Weights of a small transformer language model.
Size: width 192, 3 heads of 64 (1 for keys and values), MLP 512 SwiGLU.
Each number is 128 + 32 x the weight over its row's rms, rounded and kept within 0 to 255. Layers, rows and columns count from 0. The size above them is the row's rms in percent of the matrix's.

# layer 4 MLP down (transposed), 512x192, rms 0.0592, rows 450-461, columns 0-191
size [ 94  95 103  94  94  94  93 109 100  91 101 104]
[[146 173 137 202 163 131  96 209 140 148 135 166  83  95 100 101 144 114 132 175 109 106  72 131 136 116 106 178  78 114  79  47  90 161 140 128 151 147 136 153  91 140  96  99 105  99  95 131 173 124 146 134 168 172  99 180 161 143 127 148 177 162  97 138  98 140 153  79 110 180 195 137 129 174 126 151 118 117 171 138 126  88 163 122  94 116 103 127 116 116 149 136  96 138 119 148 110 160 124 117 144 173 171 132 179 130 165 174 122 107 134 168 180 184 112 105 106 154 139 156 106 135 233 134 127 111 174 109 153 100  96 112 113 121 144 138 154 145  86 146 138 123  47 153 131 124 175  92  96 112 112 172 153 109 157 142 130 145 123  98 137 123 159 154 177  61 101 108  94  99 154 174 144 146 174 107  41 200 147 127 125 105 142 104 149 135 106  96 189 147  90 173]
 [102 113 189 123 180 111 103  57  96 146 153 101 109 138  74 117 133 143 123  93 131 132 165  93 106 112 117  77  83 134 128 138 162 121 112 200 167 125 127 112  68 116 193  58 180 115 123 181 102 187  66 140 220 107  82 171 140 114 185 196 191 119 133 100 142  61 149 126 126 166 117 115 142  83 139  88 130 145 151 103 118 140 143 131 177 124  90 149 143 134 202 151  93 168  98 106  91  70 152 139 178 128 125 137 173  87 196 122 110 127 153 165 133 148 103 133 145 133 182 162 135 180 129 115 101 130 161 108 119 176 137 124 123 108 139 159 150 124 158 132  91 118 142 132 143  85 123  98 214 119  73 173 172 101 104 124 127 125  86 112 118 130 191 140 154 118  95 131 125 144 152 155 122 127 149 140 116 153 146 102 107 134  80 122 123  91 152 131 149 205 145 143]
 [160 142 124 137 134  77  76 122 106 137  75 144 119 112 201 157 126 151 176 196 109 116 123 129 128 120  84 138 168 133 136 103 155 130  76 134 141  60 119 212  70 103 132 128  58  46 153 159 130 150 122 109 101 130  78 132 107 117  95 113 156 138  40 170 154 164 144 118  93 118 132 116 119 138  69 150 165  98 112 175 184 114  99 141 139 186 165 149 208 158 164 174 137 107 124 131  93 125  91 101  84  39 137 136 135 144 166  64 104 159  94 130 118 138 105 177 111 131 132  84 161 121 153 176 118  98 129  93  95 123 155  84 152  90 143 115 162 144 113  84 137 142 103 106 171 172 133 101 140  89 139 135 162 141 168 106 159 102 129 152 156 105 126 164 137 133 132 137  89 104 186 111 107 126 143 181 110 143 136 106 101  56 105 191 140  96 145 126 144 177 150 141]
 [ 89 141 148 143 140 119 149  98 144 174 165  95 125 134 163 134 145 124 168 156 164 170  97 190 134 157 100 145 133  95 164 109  38 175  53  81 133  84 122 119 135 191  95 131  95 159 129 212 161 140  68 127 190  83 154 119 176 141  86 157 159 131 144 129 167 160  85 160 165 137 107 148 104 145 186 128  78 125 152 119 104 115 100 149 121  80 141 179 122 129 204 164 139 117 150 133 142 102 151 105 169 157 113 147 190  42  93  79 148  93 165 161 128 128 116  92  94 119 119 126 164 125  83 117 167  89 148  87 160 109 126 157  89 123 140  92 142 121 114 167 101 183 159 121 190 166 101 147 192 199 145 116  76  93  89 119 107 150 154 129 105 139 127 112 105 117  88 159 189 126 170 101 120 168 156 154 102 141 171 142 131 153 121 147 124 119 143 144 126 138 118 146]
 [126 137 102  88  67 136  81 140  56 125 140 107 151 129 119 139  70 186 167 141  88 136 136  36 106 159 140 113 190  73 162 117 141 107 158 174 166 171 163 164  85 146  98 139 128 114 130  77 111  98  69 100 127 163 114 108 146 132 157  99 171 108 166  98 137 160 136 180 137 127 169 146 129 128  77 136 135  68  97 145 136  69 126 119 117 104 156 174  64 151 169 113 155  88 137 140 133 159 127 213  83  81 126 139 159  98 132 168  69 127 135 132 120 126 182  97 132 163 120 145  67 115 111 175 129 145 100  85 138 163 125 140 153 151 144 133 137 134 117 119 107 153 137 121 172 134  64 218  93 129 137  79 123 138 152 204 136 137 168 148 168  85 151 169 140 161 149  97  79 126  89 118 181  91 128 121 149  67 119 131 138 118 172  98 119  83 144 158 104 141 137 111]
 [201 172 100 117 128  98 159  86 138  99 135 160 114 146  98  68 108 155 145 114 136 132 127  90 113 139 138 119 151 108  62 140 109 122 177 106 123 152 128 102 166  98 101  95 189 140  74 138 159 121  90 128 136 158 110 130  56 133 106 155  98  83 140  99 128 113  71 160 102  99 139 117 150 102 188 123 136 156 183 142  95  95 111 115 156 128  66 149 178 147 140 163  99 150  78 163  80 119 174 191 136 126 142 194 103 176  73 133 200 160 133 123 145  80 109 149 101 152  73 134 102 100 137 118 121 150 175  98 103 101 144  95 170 121  80 118 164 116 133 187  86 113 154 125 134  63 129 127  85 171  98 155 117 126 120 128 135 115  97 142 149 141 110 128 105  34 144 121 147 108 108 126 129 119 141 194  86 110 166 172  95 182 188 159 116  98 139 146  87 112 156 218]
 [149 151 119 133 172  78 133 187 111 119  75 140 142  76 122  76  58 136 120 152 142 100 132 130 167 135 112 164 148 159 148  83 153 122 197  74 111 121 110 215 148 139 163  94 154 132 143 176 105 124  98 126 110 173  98 171  84 146 125 107 128 107 125 111 124 129 146  76 118  68 149  87 145 131  68 161 168 162 198  84 156 177 117 116 112 164 106 165 153 127 142 124 214  82  65 176 121 176 186  89  99 162  93 113 158 144 163 102 128 184  74 148  93 150 108 137 207 162 151 132 112 114 114 132 166 115 125 125 101 142 174 160 206 121 149 135 171 117  82 170 193 124  79 125 131 150 207 114 113 136 162 148 124 137 139  96 157 125 124 109 123 146 137 118 110  95 134 109 102 113 172 166  68 124 121 173 143 126 146 134 117 120 104 154  93 146  96 105 130 123  92 130]
 [160 107 132 102 129 110 176 122 160 148 126 126 135 120 152 146 128 133  92 133 187 177 128 147 157 168 148  38 140 110  93 150 114 163 104 117 103  71 134 124  93 127 131  84  97 115 175 138 167 130 122 145 100  82  67 139 127 154 125  57 143 139  52 145 118 124  64 137 148 181 137 120 175 101 112 137 118 183 161 153 116 144 152 152 150 131 136 186 116 138 111 129 127 186  88 114 121 175 124 134 119 155 205 125 102 140 114 114 119 192 171  62 134  91  68 129 147 216 162 115 106  66 138 104 135 121 142 150 174  95  41 124 109 136 106  41 130 111 103  98  87 209 134 171 152 125 153  89 160 116  71 104 143 127 106  81 133  83  95 120 178  70  88 116 114 121  89 152 139 132 104 127 133 151  74 182 156 127 114 154 149 131 106 150 140 133 146 144 112 135 141  97]
 [ 99  88 112  83 125 188 159 143  74 159  75  84 118 105 146 139  63 135 118 229 121 119 174 138 107 108 132 145 129 162 142 148  92  98 116 112 198 187 131 170 131  44  44 123 100 157  68  97 153 141 180 100  93  93 152 170 148 118 144 134  75  87 116  80  95 118 126 128 142 170 127 160 109 106 135 178 129 165 146 125 130 131  86 133 124 105 147 124 134 160 103 108 152 181 151 131 158 100 133  94 110 165 157 181 117  95 178 114 159 162 131 181 146  87  84 115 133 142 122  96 117 160 101 126 127 141 109 110 111 154 107 137  97 149 139 164 174 125  91  84 114 190 178  76 132 171 105  56  98 128 186 125 138 171 191 134  64 119 150 113 130 155 126 145  67 146 169 119 117 108 136 123 111 140  78 142 157 111 175 145 118 142  68 147 100 175 133 123 125 127 108 161]
 [140 137  82  94 110 101 109 103 162  95 181 180  53 147 177 152 133 171 186 166 128 100 118 142 106  68 167 197 106 125 110 118  83 122 111  78  81 148  92 192 144  94 114 169 192 103  78 161  99  93  96 147 145  84 144 145 118  88  81 110 106 146 167 143 164 108 118  84 113  53 130 137 101 134  80 110  96 153 157 120 170 157  43 109 156 116 122 127 108 138 145 127  76 135 173 171 134 117 136 126 177 128 144 197 108 100 152 165 110 137 108 190 120  90 120 135 150 185 137 134 165 147 122 140 137  99 171 113  89 195 132  59  88 117 141 163 129 139 152 117 161 112 127 127 107 142 119 113 117 171 109 159  60 129 147 148 182 169 156 134 141 105 104 130 178 116 148 146 180 123 145 124 148 127  94 148 144 100 134  78 100 138 137 100 109 178 166  72  61 136 116 115]
 [111 100 140 136 157 114  90  87 135 144 218 134 181 131 166 138 142 179 174 106 135 176 125 164 123 129 144 135 110  87 138 200  60 121 129 161  72 124 127 145 152 114 157 193 143 141 110 150 181 125  96 114 166  92 178 129 111 134 141 157 102 187 160 138 131 128 146 124 119 151 133 110 139 120 140 116 123 126 141 164 161 132 190 175 146  92 126 136 151 104 109 190 135 102 101 166 108 163 128 109 102 180 149  88 124 131 131 112 102 153 172 125  82 145 173 147 166 139  71 114 164  99  98 100 124 170 133  84  84  91  83 142 145 105  50  95 107 153  87 159 190 177 127 153 115 141 136 180 146  81  51 120 202  54 114 145 110  97 170  91  61 134 133 116 112 139 128 134  81 161 164  78 120 145 128 122 160 120 172  95 141 116 138 203  88 159  97 105 148  94  99 116]
 [108 142 107 114 104 151 114 114  57 124 131 130  58 101 155 155 141 134 148 142 134  71 180 188 176 169  91 102 135 130 164 130 160 185  66 133 158 139 157 195 150  79 125 151 135 133 100  82  94 125 102  96  91 117 128 145 138 127 126 184 142 134 114 186  72 170  79 134 121 119  98 166 136 157 185 110 164  99 187 160 146 113  39 118 155 133 110 142 132 127 116 192 167 153 120 131 105 125 141 211 115  52 180 116 121 158  95 150 139 168 142 129 154 125  98 137 118 151  91 114 128 132 117 149 154 120  98 130 141 137 116 104 116 184 124 139 133 124  90 203  83 148 159  70 180 132 116 109  68  92 137 168 208 145 145 107 136 103  98  98 114 150 116 140  83 105 175 175 165 153 129 136 168 151 107  82 104 110 138 115 143 152 182 119 136 162 110 189  90 136 183 149]]
# layer 4 MLP gate, 512x192, rms 0.101, rows 451-462, columns 0-191
size [ 91 119  92  93  95  98 102 104  96 107 118 100]
[[148 198 164 227 153 134 171 109 132 133 145  88 167 135 117 131 166  78 124 148 114 119 119 172 132 160 126 139 125 141 125 133  97 109 121 147 153  58 112 143  42 120  88 125  33 135 130 114  98  61 135 129 127 129 105 183 129 117 126 130 124 129  48 119  90 158 179 108 154  91 143 115 122 109 146 134 117 151  84 111 132 185 135  70 129  94 158 154 152 127  91  89 142  54  92 175  47 163 154  90 122 114 108 125 155 127 147 195 115  78  93 128  66 176 123  95  83 117 147 140  72  88  89  92 111 130 106 123 133 122 174 141 116 110 117  64 150 132 132 142  71 153 139 141 129 106 161 165 164 116 139 131 125 138 144 142 138 143  97 136 117 145 109 124 105 172 188 107 133 140 172 167 159 127  60 174 130 101 171 124 177  73 134 138 162 125 150 152  74  87 141 104]
 [137  89  70 157 148  86 167 104 152 133 143 204 161 143 114 192 107 142 126  93 135 185 104 115 164  90  41 117  70 149 126 124  97 119 106 119 101 119 157  66  82 137 162 150 123 108  72 158 151 116 146 129 114 125 116 108  79 133 173  99 101 142 188 101 139 100 156 129 122 173 161 123 159 145 105 123 103  74 105 125  96 160 136 105 169 141 157 178  79 136 158 137 115 169 141 129 113 140 104 202 168 125 125 127  84 156 139 116 131 164 163 158 131 146 172 100 113 113 152 108 114 133  95 164 139 165 151 144 180 133 108 166 116 159 146 126 115 141 148 136 117  93 145 125  88 120 132 166  82 142 133 171 126 133 119 122 124 102 145 115 195 210 186 129 161 105 112  51  91 107 152 190 152 107 145 218 133 147 161  56 101 162 179 146  98 163 101 173  85 108 183 176]
 [123 135 138 131 106 110 137 129 153 108 184 114 165 134 146 109 100 158 103 137 118 102  83  53 131 138 136 126 155 121 125 192 113 105  87 127  79 114 120 134  80 138 168 186 126 110 141 120 132 132 137 152 154 119 117 102 128 106  69 154 145 126  98  86 188 161 133 103 152 156 121 109 142  91 140  95 122  98 125 118 122 120 141 110 107  87 102 149 114 132 110 129 137 124 125  76  77 106  67  91 110 124 154  70 100 177  88 187  96 121  97 110 110 140 116  94 105 106 144 176 152  82 120 105  54  62  82  67 172 160 121 143  95 153 107 105 159 148 177 138 154 116 208 146  83  95 123 120  99  84 136 107 143 116 103 150 124 134 128  79 141 206 131 153  93 133  53 105 109  81 145  68 222 132 154 193  97 186 129 100 132  74 165 203  76 138 151 129  92 137 170 159]
 [183 137 168  78 103 135 122 191 149 144 124 110 102  95  81 152 127 146 120 104 188 106 112 136 132 153 154  81 133  99 177  57  73 190 134 144 132 135 153  68  87 175 163  79 133  73 131 105 105 108 120  88 117 166 139  80 132 126 109  37 148 136 118 149 164 106 219 155 146  80 137 169 118 136 147 163 103 128 153 182 148 139  81 126 125 145 116 171 140 153 102  56  97 192  82 180 122 163  97  86 153 112 128 128  94 141 160  81 148  66  56  88 110 157 210 135 135 106 112 133 155 182 161 114 117 105 149 104 135  82 141 138 149  95  96 118 104 161  95  91 138 101 127  74 129 125 147 132 167 130  89 106 120 176 105 157 111 123 159 100 166 112 104 144 122 138 101 142  98 141 132 183  96 144 132  69 160 168 158  99 115 124 125 131 140 122 104 125 104 184 129 122]
 [ 88 102 150 149  96 124 130 144 136 162 127 123 118 154 160 124 139 187 131 105 163  91 116 188 101 167  87 179 119 164 127  93 118 215  63 154 135 148 144 120  78 134 135  91 203 109  82 113 133 127 168 148 104 162  87 145 142 101 111 122 122 193  95 182  97 127 161 120 169 149 156 132 155 134  97 158 145 137 106 129 164 114  89 127 179 143 153  98 126  90 162 141 119  65 129 151  74 153  60  83 119 126 178 143 102 111 146 114 176 125 148 142 113 114 145  95 100 166  87 131  76  97 145 151  50 107 147 152 135  72 127 141 129 188 160 215  98 167  72 114 114 109 121 150 143 144 208 115 155 124 141 150 171 109 124 122 151 172 190 121 134 111 146 190 123 164  76 145 107 189  92  96 119 111 100  80  96 125 154 108 170 144 135 153 117 130 174 134 151 143 173  81]
 [ 49 154  89 124  97  85 149 167 125 107 174  81 179 111 157 128 165  75  46  89 142 172 118 137 152 101 118 167 101 106 119 129 129 141 137 105 136  99  81 140 102 131  84 163  89 125 127  37 132 188 128  91 114 128 119 153  94  56 100 148 150 160 188 167 177 102 143 139 102 105 100 169 125  99 111 114  69 166 134 116 143 153 189 128 150 169 136  70  92 158 131  88 139 103 172 190 166 104 160 185 151 124 117 106 119 132 106 117 114 155 148  92  49  98 149 165 126 158 136 143 144 100 155 138 143 109 169 117 103 125  86 136 139 107  92 137  92 113 109  77 143  74 123 140 165 160 143 140 115  71 100 149 130 129  66 134  89 174 124 175 125 167 139 108  92 146 104 182 145 159 151 130 107  99 110 143 150 122 140  61 125 131 117 103 130 188 174 195 123 137  82 150]
 [150 129  62 117 119 129 125 110 150 135  94 115  40 104  96 108 120 129 161 133 113 139 152 170 134 133 145 123  98 128 175 156 118 131 143  96 101 226 139 117 132 115 117  96 193 166 117  70 149  99 146 101 111 137 151 147 105  93 179 110 164  82 128 149  40 166 110 116 147 116 123 141  90 171 194 138 144 113 137 116 149 104 157  97  53 158  66 128 132 138 145 180  95 140 124 106 161  54 131  94 112 127  77 114 139 129  96  96 123 106 130 149 104  99  87 160 138 109 121  76 130  98 110  46 125 149 197 105 189 142 155  91 148 136 127 109 162  79 155 117 137 205 179  92  69 141 116 166 122 189 175 119  58  95 114 129 118 162 146 117 107 105 193 134 134 150 115  74 117 136  86 142  99 186 110 130 173 122 129  92 127  94 142 112 146 158 136 114 164 124 116  88]
 [155 124 190 166 129  73 153  97 147 146 156 133 150 142 123 175 180 117 136  96  81  41 114 155 106  94 132 135 160 130 152 137 178 131  86 109 126 153 126 145 105  72  56 110 117 115 178 151 149 113 154 120 186  79 142 162  55 167  99 150 118 138 122 199 102 112  84  73 139  93 151 127 116 129 127 124 173  69 118 134 135  73 139 116  97  69  87 168 119 149  93 110  88 153  77 143 126 139  87 202 200 146 141 150 175 175 138 172 105 119 141 144  98 113 129 153 149 139 209 114 105 136 118 138 120 129 156  92  99 110  93 128 140 129 127 150 134 116 157 111 121 140 157 125 113 181  78 140 184  85  60 163  50 150 121 169 188  87 157 135 155  95  89 113 111 118 128 117 118 110 146 119 151 126 111 102 147 138 135 164 130 126 143 115  86 105 149 134  55 139  57 127]
 [147 106  82  91 136 110 132 209 147 103 219 127 126  99 161 110  81 147  91  88 132 141 178  99 104 116 115 126  96 104 167  73  92 145 125 153 165 119 173 119  87  83 110 112 130 108  73 119 121  95 155 114 153 145 147  48 130 116 123 131 124 107 153 183 116  83 104 200  91 132 155 138 110 155 136 161 116  78 216 175 133 109 128 129 168 100 156 117 119 177 130 137 123 128 129 119 104 115 104 202  26 126 119 161 117  99 100 126 143 129 157 149 114  83 143  83 151 121 157 137 102  66 189  98 140 143 176 116 156 160 126 124 148 139 145 134 176 187 166  70 131 135 120 148 117 133 102 157 118 117 154 174 116  87  48 131 165 132 129 155 131 110  96 144 145 172  99 152 102 117  91 149 182 132 139 125 145  99 197 111  91 205 121 151  97 145 140 135 174 154  92 117]
 [125  74 187 122 116 174 147 193 134 114 212 140  86 120 116 138  88 122 112 171 157 121 155 131 108 151  78  54 147 117 137 128 140 106 129 182 146  58  97 157  91 186 124 198 125 161 129 140 148 107  75 147 113 135  90 141 130  76 158 134 175 146 135 107  95 151 148 107 180  77  71 176 143  92  84 145 138  90 180 150 172 119 147  87 127 158 130 133  95  98 129  71 126 122  94 155 157 111 132  79 156  76 136 167 183 134  98 108 161 136 179 146 149 108 126 150  99 120  98 158 132 133 143 113  65 175 127 198 127 154 107 166 105 105 152 144  97 161 118 127 124 132 152  87 112 189 152 134  95  63 169 120 148  88  79 128  66 165 144  98 159 133 144 139 147 115 148 152 146 104 130 146  81  93 107 156 147 150 157 138  86 169 131 100  99 128  83 131  97 164 184  64]
 [ 34 163 110 112 159 122 143  89 139 116 161  80 102 182 116 107 160 124 130 137 123  49 142 117 162 109 116 168 148 130 137 186 143 157 115 114  67 124 109  79 105 101 121 181 118 126 156 180 154 110  84 103  83 135 120 104 108 110 143 149 130 165  77 119 155 140  81  82  99 133 132 108 153 122 155 118 161 156 111 147 133 136  60 110 147 126  91  19  84 120  81 123 126 113 116 119 118 202 136 118 116 122 135  98  95 130 191 155 117 175 143 173 130  99 120 181  93 170 102  73 166 106 160 192 140  96  91 159 117 132 135 150 109 132 126  85 122 166 114 106 102 122 132 150 139 131 160 120  50  91 118 146 147 137 139 201 117  75 135 116 163 110  98 126 133 173  53 141 126  89 109 114 102 109  60 145 167 160 174 173  69 103 139 203 123 139 117 143 101 136 137 144]
 [119  71 126 148 151 178 193  64 142 120 135 122 190 167 140 130 103 145 130 133 133  73  81 153 107 156 175 102 159 100 105  88 183  79  93 150  86 126 132 159 100 126 195 162 124 126  80 173  67 161 156 162 134 138  79 151 157  90 110 132 117  94 152  95 121 141 164 111 112 100 100 145 155 119 103  94 106 154 106  65 148 125 139 116 158  89 156  91 131 143 151 151 109 150 144 157 110 109 183 138 141 177 168 133 139 134 116 102 108 102 126  90 123  80 106 103 123  96 129 141  84 120  76 102 117 130 168  83 151 150 129  83 129 145 144 162 120 125 105 165 130 110 134 149 133  47 105 148 107 123  54  82 178 110 113  69  86 132 167 124 113 129 137 124  92 160 150 120 126  69 158 177 179  75 171 147  85 164 126 107 206  70 111 153 204 152 183 165 111 169  97  94]]
# layer 4 MLP up, 512x192, rms 0.104, rows 451-462, columns 0-191
size [101 110  96  92  95  95 112 104  89 108 111  98]
[[146  77 176 110 180 105 111  40 115 136 153  72 123 120  93 149 133  96 173 180 131 100 121 128 132 151 108  98 131  90 107 166 193 154 156 114 152 126 178 115 136 130 115  87 162 146 192  81 111 134  94  98  66 113 151 143  93  66 107 132 203 157  75 154 136  99 173 120 102 139 120 112 180 106 104 146 110 125  88 103 123 182 134 154 119  68 130 132 177  44 157 124 114 166 111 148 122 121 139 120 115 155 181 131 126 102 162 173 177 153 188 133 128 114 128  63 134 143 112 160  97 143 110 151 101 150 142  67 100 139  89 118 128  90 134 118 147 146 100 126 112 113 111 137  87 136 107 139  99 152 114 107 114 110 139 170 124 119  71 131 157 129 206  79 162 103 132 160 124  90 102  84 149 174 193 139  93 196 135 174  87 136 100  52 114 132 117  96 109 186  97 110]
 [131 112 190 158 135  95 124 164 133 140 136  92 154 173  82  78 124  80 128 144 138  93 155  72 111 123 146 118 147 122 161 174 122 105 164  99 203 121 132 109 179 164  89 171 126 121 108 102  58  84 127 127 156 100 169 123 113 146 151 169 110 116 154 192 141 122 133 104 130 139 107 123 143 128 124  95 161 127  71  50  78 107 179  97 173 149 151 163  81 143  96  49 119 134  78 125 150 123 135 162 165 208 152 136 164 191 158  99 126 160 162 143 137 120  93 120 172 174 147 119 106 115  77 137 174 153 124 168  95 158 164 134 153  93 146  90 186 113 137 170 119 127 142 131 147 134 142  82 186 183 169  57  90 144 144  76 146 162 137 139 121  83 112 153 109 150 132 109  97 170  97 169 142 206 100  86 164 139 131 156 129 170 151 121 128 155 130 124  93 155  73 126]
 [107  87  89 185 154 115 106 136 108  88 166  99 122  92 105 115 146 134 126  91  64 181 120 157 109 129 106 112 147 124 145 175 113  84 185  93 100 111 197 107 140 173 128  82 157 153 146 136 108 115 167  67 132 152 129 130 149 118  95 148 141 179  85 120 146 118 173 103 127 116  72 108 224 181 106 103 127 136 121 140  99 184 116 182 185 162  87 117 120 129 130 113 130  99 147 130 135 163 202 173 157  94  96 164  73  91 104 101 204 131 124 173 185 103 126 123 121 151 105 131 118 113 141 180 119 160 122  85  95 126 180 140 154 105 169  99 134 205 144 127 132 100  98 141  90  80 178  94 105 154 164 143 177 178 143 124 132 166  65 137 138 124 108 112 147  93 173 124 168 149 131 178 133  73 133 138  93 111 104 117 135 137  79 118 143 137 154 117 123 139 167  38]
 [126  97 146 144 148 118 171 135 131 161  85 109 129  97 150 127  87 104 144 100 145 160  76 125 100 177  88 127  89 164  46 126 120 205 130 107 153 189 136 101 132  86 164 190  92 124 205  97 109 137  61  87 147 130 146 193 110 125  94 115 105 146 225 129 125 165  82 129 177 181 123  99 138  95 147 110  86 114  69 124 122  82 134 149 150 135 136 131 138 171  96  99 130  87 185 180 118 160 177 143 116 194 157 115 140 129 125 108 135 128 164 123 123 156 102 122 140 121 115 160 124  64 122 102 181 131  87 119 194 142  66  87 166 132 126 122 155 160 112 164 166 117  48 169  98  69 138 160 143 172 111 133 116 148 136 168  95 152  93 122 139 116 144  98 123 136 149 146 172  79  83 132 177 118 125 176 139  96 159 184 155 143 150 128 155 141 120 125  92 120 106 146]
 [ 79 113  76 134 126 141 121 136 123 110 157 157 126 111 143 131 177 129 152  90 105 124 138 113 120 121 123 182  84 143 150 185 147 180 133 149 146 105 112 124  98 149 115  83 125 103  47 133 136 154 147 139 127 123  71 106 116  80 136  97 133  64 136 130 117 118 159  47 153 125 126 150 138  34 104 155 141 152  91 110 144  90 142 119 114 112 112 130  89  72 143 110  95 101  92 101 114 142 121 111  96 113 132 163 154 130 137  65 112 106 150 140  59 140 166  89 169 149 126 105 130 157  80 135 141 208 125 125 156 177 119  61 125 189 111 119  79 121 160 118 134 131 149  83 128 160 187 149 132 124 235 189 129 162 123 155  84  96 117  81 145 239  90 131 151 119  76 154 165 117  62 102 143 131 145  79 156 102 148  94 105 106 142 112 141 154 169 154  95  95 141 120]
 [128  85 156 151 116 147 122 164  94 117 174 119 141 154 173 147 105 124 180 145  80 112 140  96 102  67 120  79 133  98 129  79 109 100  96  84 164  99 204 132 131 153 193 101 156 171  90 155 126 146 127  66 150 121 130 142  82 141 155  85 157 129  66  98  95 158  99 142  99 106 168  76 152 162 123 102 134 113  91  94 144 146 123 213  96 164 156  87 147  94  59 149  97 108 122 100 150 101  98 125 122  77 147 172 128 115  81 150 183 125 147 150 166  74 174 131 155 133 113 129 109 140  91 199 147 141  68 152 225  95 119 141 124 152 133 164 170 129 107 199 104 146 132 128 158 107 114 119 158 116 107  67 124 132 114 128  89  67 135 103 160 116 121  86 116 172  98 137 126 136  97 108 140 156 142 114 100 104  93 140 159  90 192  73 169 138 157  91 129 128  80 122]
 [138 110 112 168 157 123 144 140 124 155 110  78  82 136  90 138 136 139 161 128 114  99 131 144 160 154 137 162  80 112 170  87  83 140 126 165 100 149 145 102  97 135 151 118 161 105 123  80 142 123  56 122 142 178  85 146 115 129 112  80 141 107 196 123 116 176 135 159 167  41 182  85 118 145 130 168 147 106 136  96 168 100 135 100  79 118 129  74 130 111  63 211 142 142 116 143 126 125 122 137  73  70  87 136 172  90  80  99  70 113 163 193 115 163 120 118 165 104 131 116 128 146 128  88 112 123 187 106  99 132 140 107 135 121 124 186 186 120 113 123 112 123 139 121 135  90 158 217 173 150 130  89 150 174 144 214 116 190 121  77 119 138 139  83 156 102 118 105 136 101  94 121 130  71 147 128  92  89 125 128 109  49 186  89 127  97 101 141 148 167 142 143]
 [161 125 155 128 117 125 126 107 133 134 167 111 148 141 132 115 108 145  95 116 112 118 104 117 171 142 124 122 148 102 145  63 121 114 142 109 193 130 105 172 120  81 158  75 116 137 122 110 143 119 130 171 200 147  86 161 155 187 111 117 234  94 182 161 101 151 146  49  75 111  90 108 136 150 186 109 112 102 139 127  99 133  90 116 106 104 154 106 101 203 114 149 102 118 169 172  58 138  81 212 162 120 164 133 180 105 121 166 138 118 149 106 146  72 151 181 156 117 116 118 124 106 115 176 153 108  86 129 200 119 160 127 114 145  97 172 190 111  57 109 112 118 163 111  88  88 142  99  97  80 157 153 162  95 126  93 125 105 118 192  91  99 104 130 127 164 118 129 140  96 120  93  83  78  82 149 163 113 162  84 116 133  95 151 116 186  85 130 134 121 165 126]
 [141  62 111 140 160  92 126 153  91 120  94 139 109 107 159 155 170 108 112 164  94 113  96 160 136 116  90 174  88 119 172 113 152 140 151  81  75  79 112 114 127 128 122 163 106 114 132 142 128 142 117  97 146  80 126 121 124 151 205 119  91 128 109 134 131 102 150  92 147 179 170 183 154  94 116  79 126 114  88  84 112  65 201 126 101 135 130 155 152 144 126 141 115 106  46 103 111 134 100 140 179 121 128 169 155 182 150 105  80 144 107 106 131 108 172 151  45  81 138 121 146 194 160 141 123 131 128 101 106 139 139  59 139 122 107 129 102 108  74 165 103 101  93 163 123 137 136 100  96 119 132 115 128 136 135 188  87  93  74  80 105 115 190 218  99 105 157  98  77 122 116 114  87 121 127 154 143 194 140 166 136  86 144 155  82 135  30 109 124 161 137  87]
 [100 152 149 123 108  92 177  73 142 165 110  89  94 132 152  89  75  99  56 152 118 126 156 184 168 117  69 161 119 134 115 148 101 179 117 159 111  96 150  86 136 128 158  96  68  73 193 155 124 121 114 154  67 130 110  87 140 180 114 134 135  88  82 132 141  76 148 160 100 113 122 125 129 147  59 128 182 121 103 142 109 111 153 118  99 114 132 192 172 115 133 117 102  96 165  77 141 100 164  61 115  75  97 150 158 164 187  95 137 181 131 119 138 132 146 151 144 138 162 137  86  57 122 130 195 115  88 115 147 103 103 131 127 104 129 135 125 164 109 169  24 101  92 100 144 112 138  91 111 124 136 103 108 107 146 123 174  94 144 140 113  69  79 153 177 176 101 136  73 168 153 178 118 154 132  99 125 133 102 176 133 101  98 114 116 109 146  99 109 161 170  86]
 [ 90  80  58 141 148  53 122 131 148 109 162  78 159 156  99 163 155 113 106 144 151 128 130 127 141 161 138 130 140 157 123 154 105  90 194 166 138  56 104 113  99 190 154 134 107  91 105 135 124  92 108 180 141 112 113  75 121 117 148  86 148 130 162 157  73 136  85 148 119  71 149 103 107  94 123 156 116 186 141 131 101  87 134  97  85 167 129 128  90 109  56  50 154 108 150  85 131  95 154  89  66 102 131 107 118 128 175 116 158 142 123 205 102  35 161 116 116 119 129  95 149 115 158 119 136 158 129  98 127 167 112 169 206 145 112 176 162 114 100 131 128  99 127  98 174 122  99 112 124  94 136 156 172 197  98 165 150  84 114 131 137 147 129 155 151 182 151 139 126 167 141 153 182  68 132 129 137 133 154 130 122 146 119 103 112  84 181 170 160  74 175 119]
 [134 154 140 107 141  89  42 157 120 130 157 109 140 102 173 136 168 112  93 102  87 163 161 108  87  87  61 159  90 111 191 133 164 182 171  93 120 124 100 119 147 136 112 125 124 137 135 165 101 116 137 184 131  73 157 138  99 169 164 197 106  79 115 147 125 159 102  70 111 115  91 147 127 150 110 102 123 106  37 116 123  84  85  94 134 117 113 196 181 118  70 168 141  93  94 128 128  52 120 160 123 164 149  98 183 112 141  74 116 139 107 163 175 149  95 155 136 113 127 151 138 133 110 135 116 144  98  58 106  90 157 159 114 104 162  72 135 146 153 128 163 153  60 100 128 151  73 108 131 138 120 152  79 145 124 127 124 101 149 160 136 158 126 191 102 152  66 126 161 175  77 172 108 102 145 151 127 145 138 122 178  84 156 154 116  97  75 170 132  95 124 114]]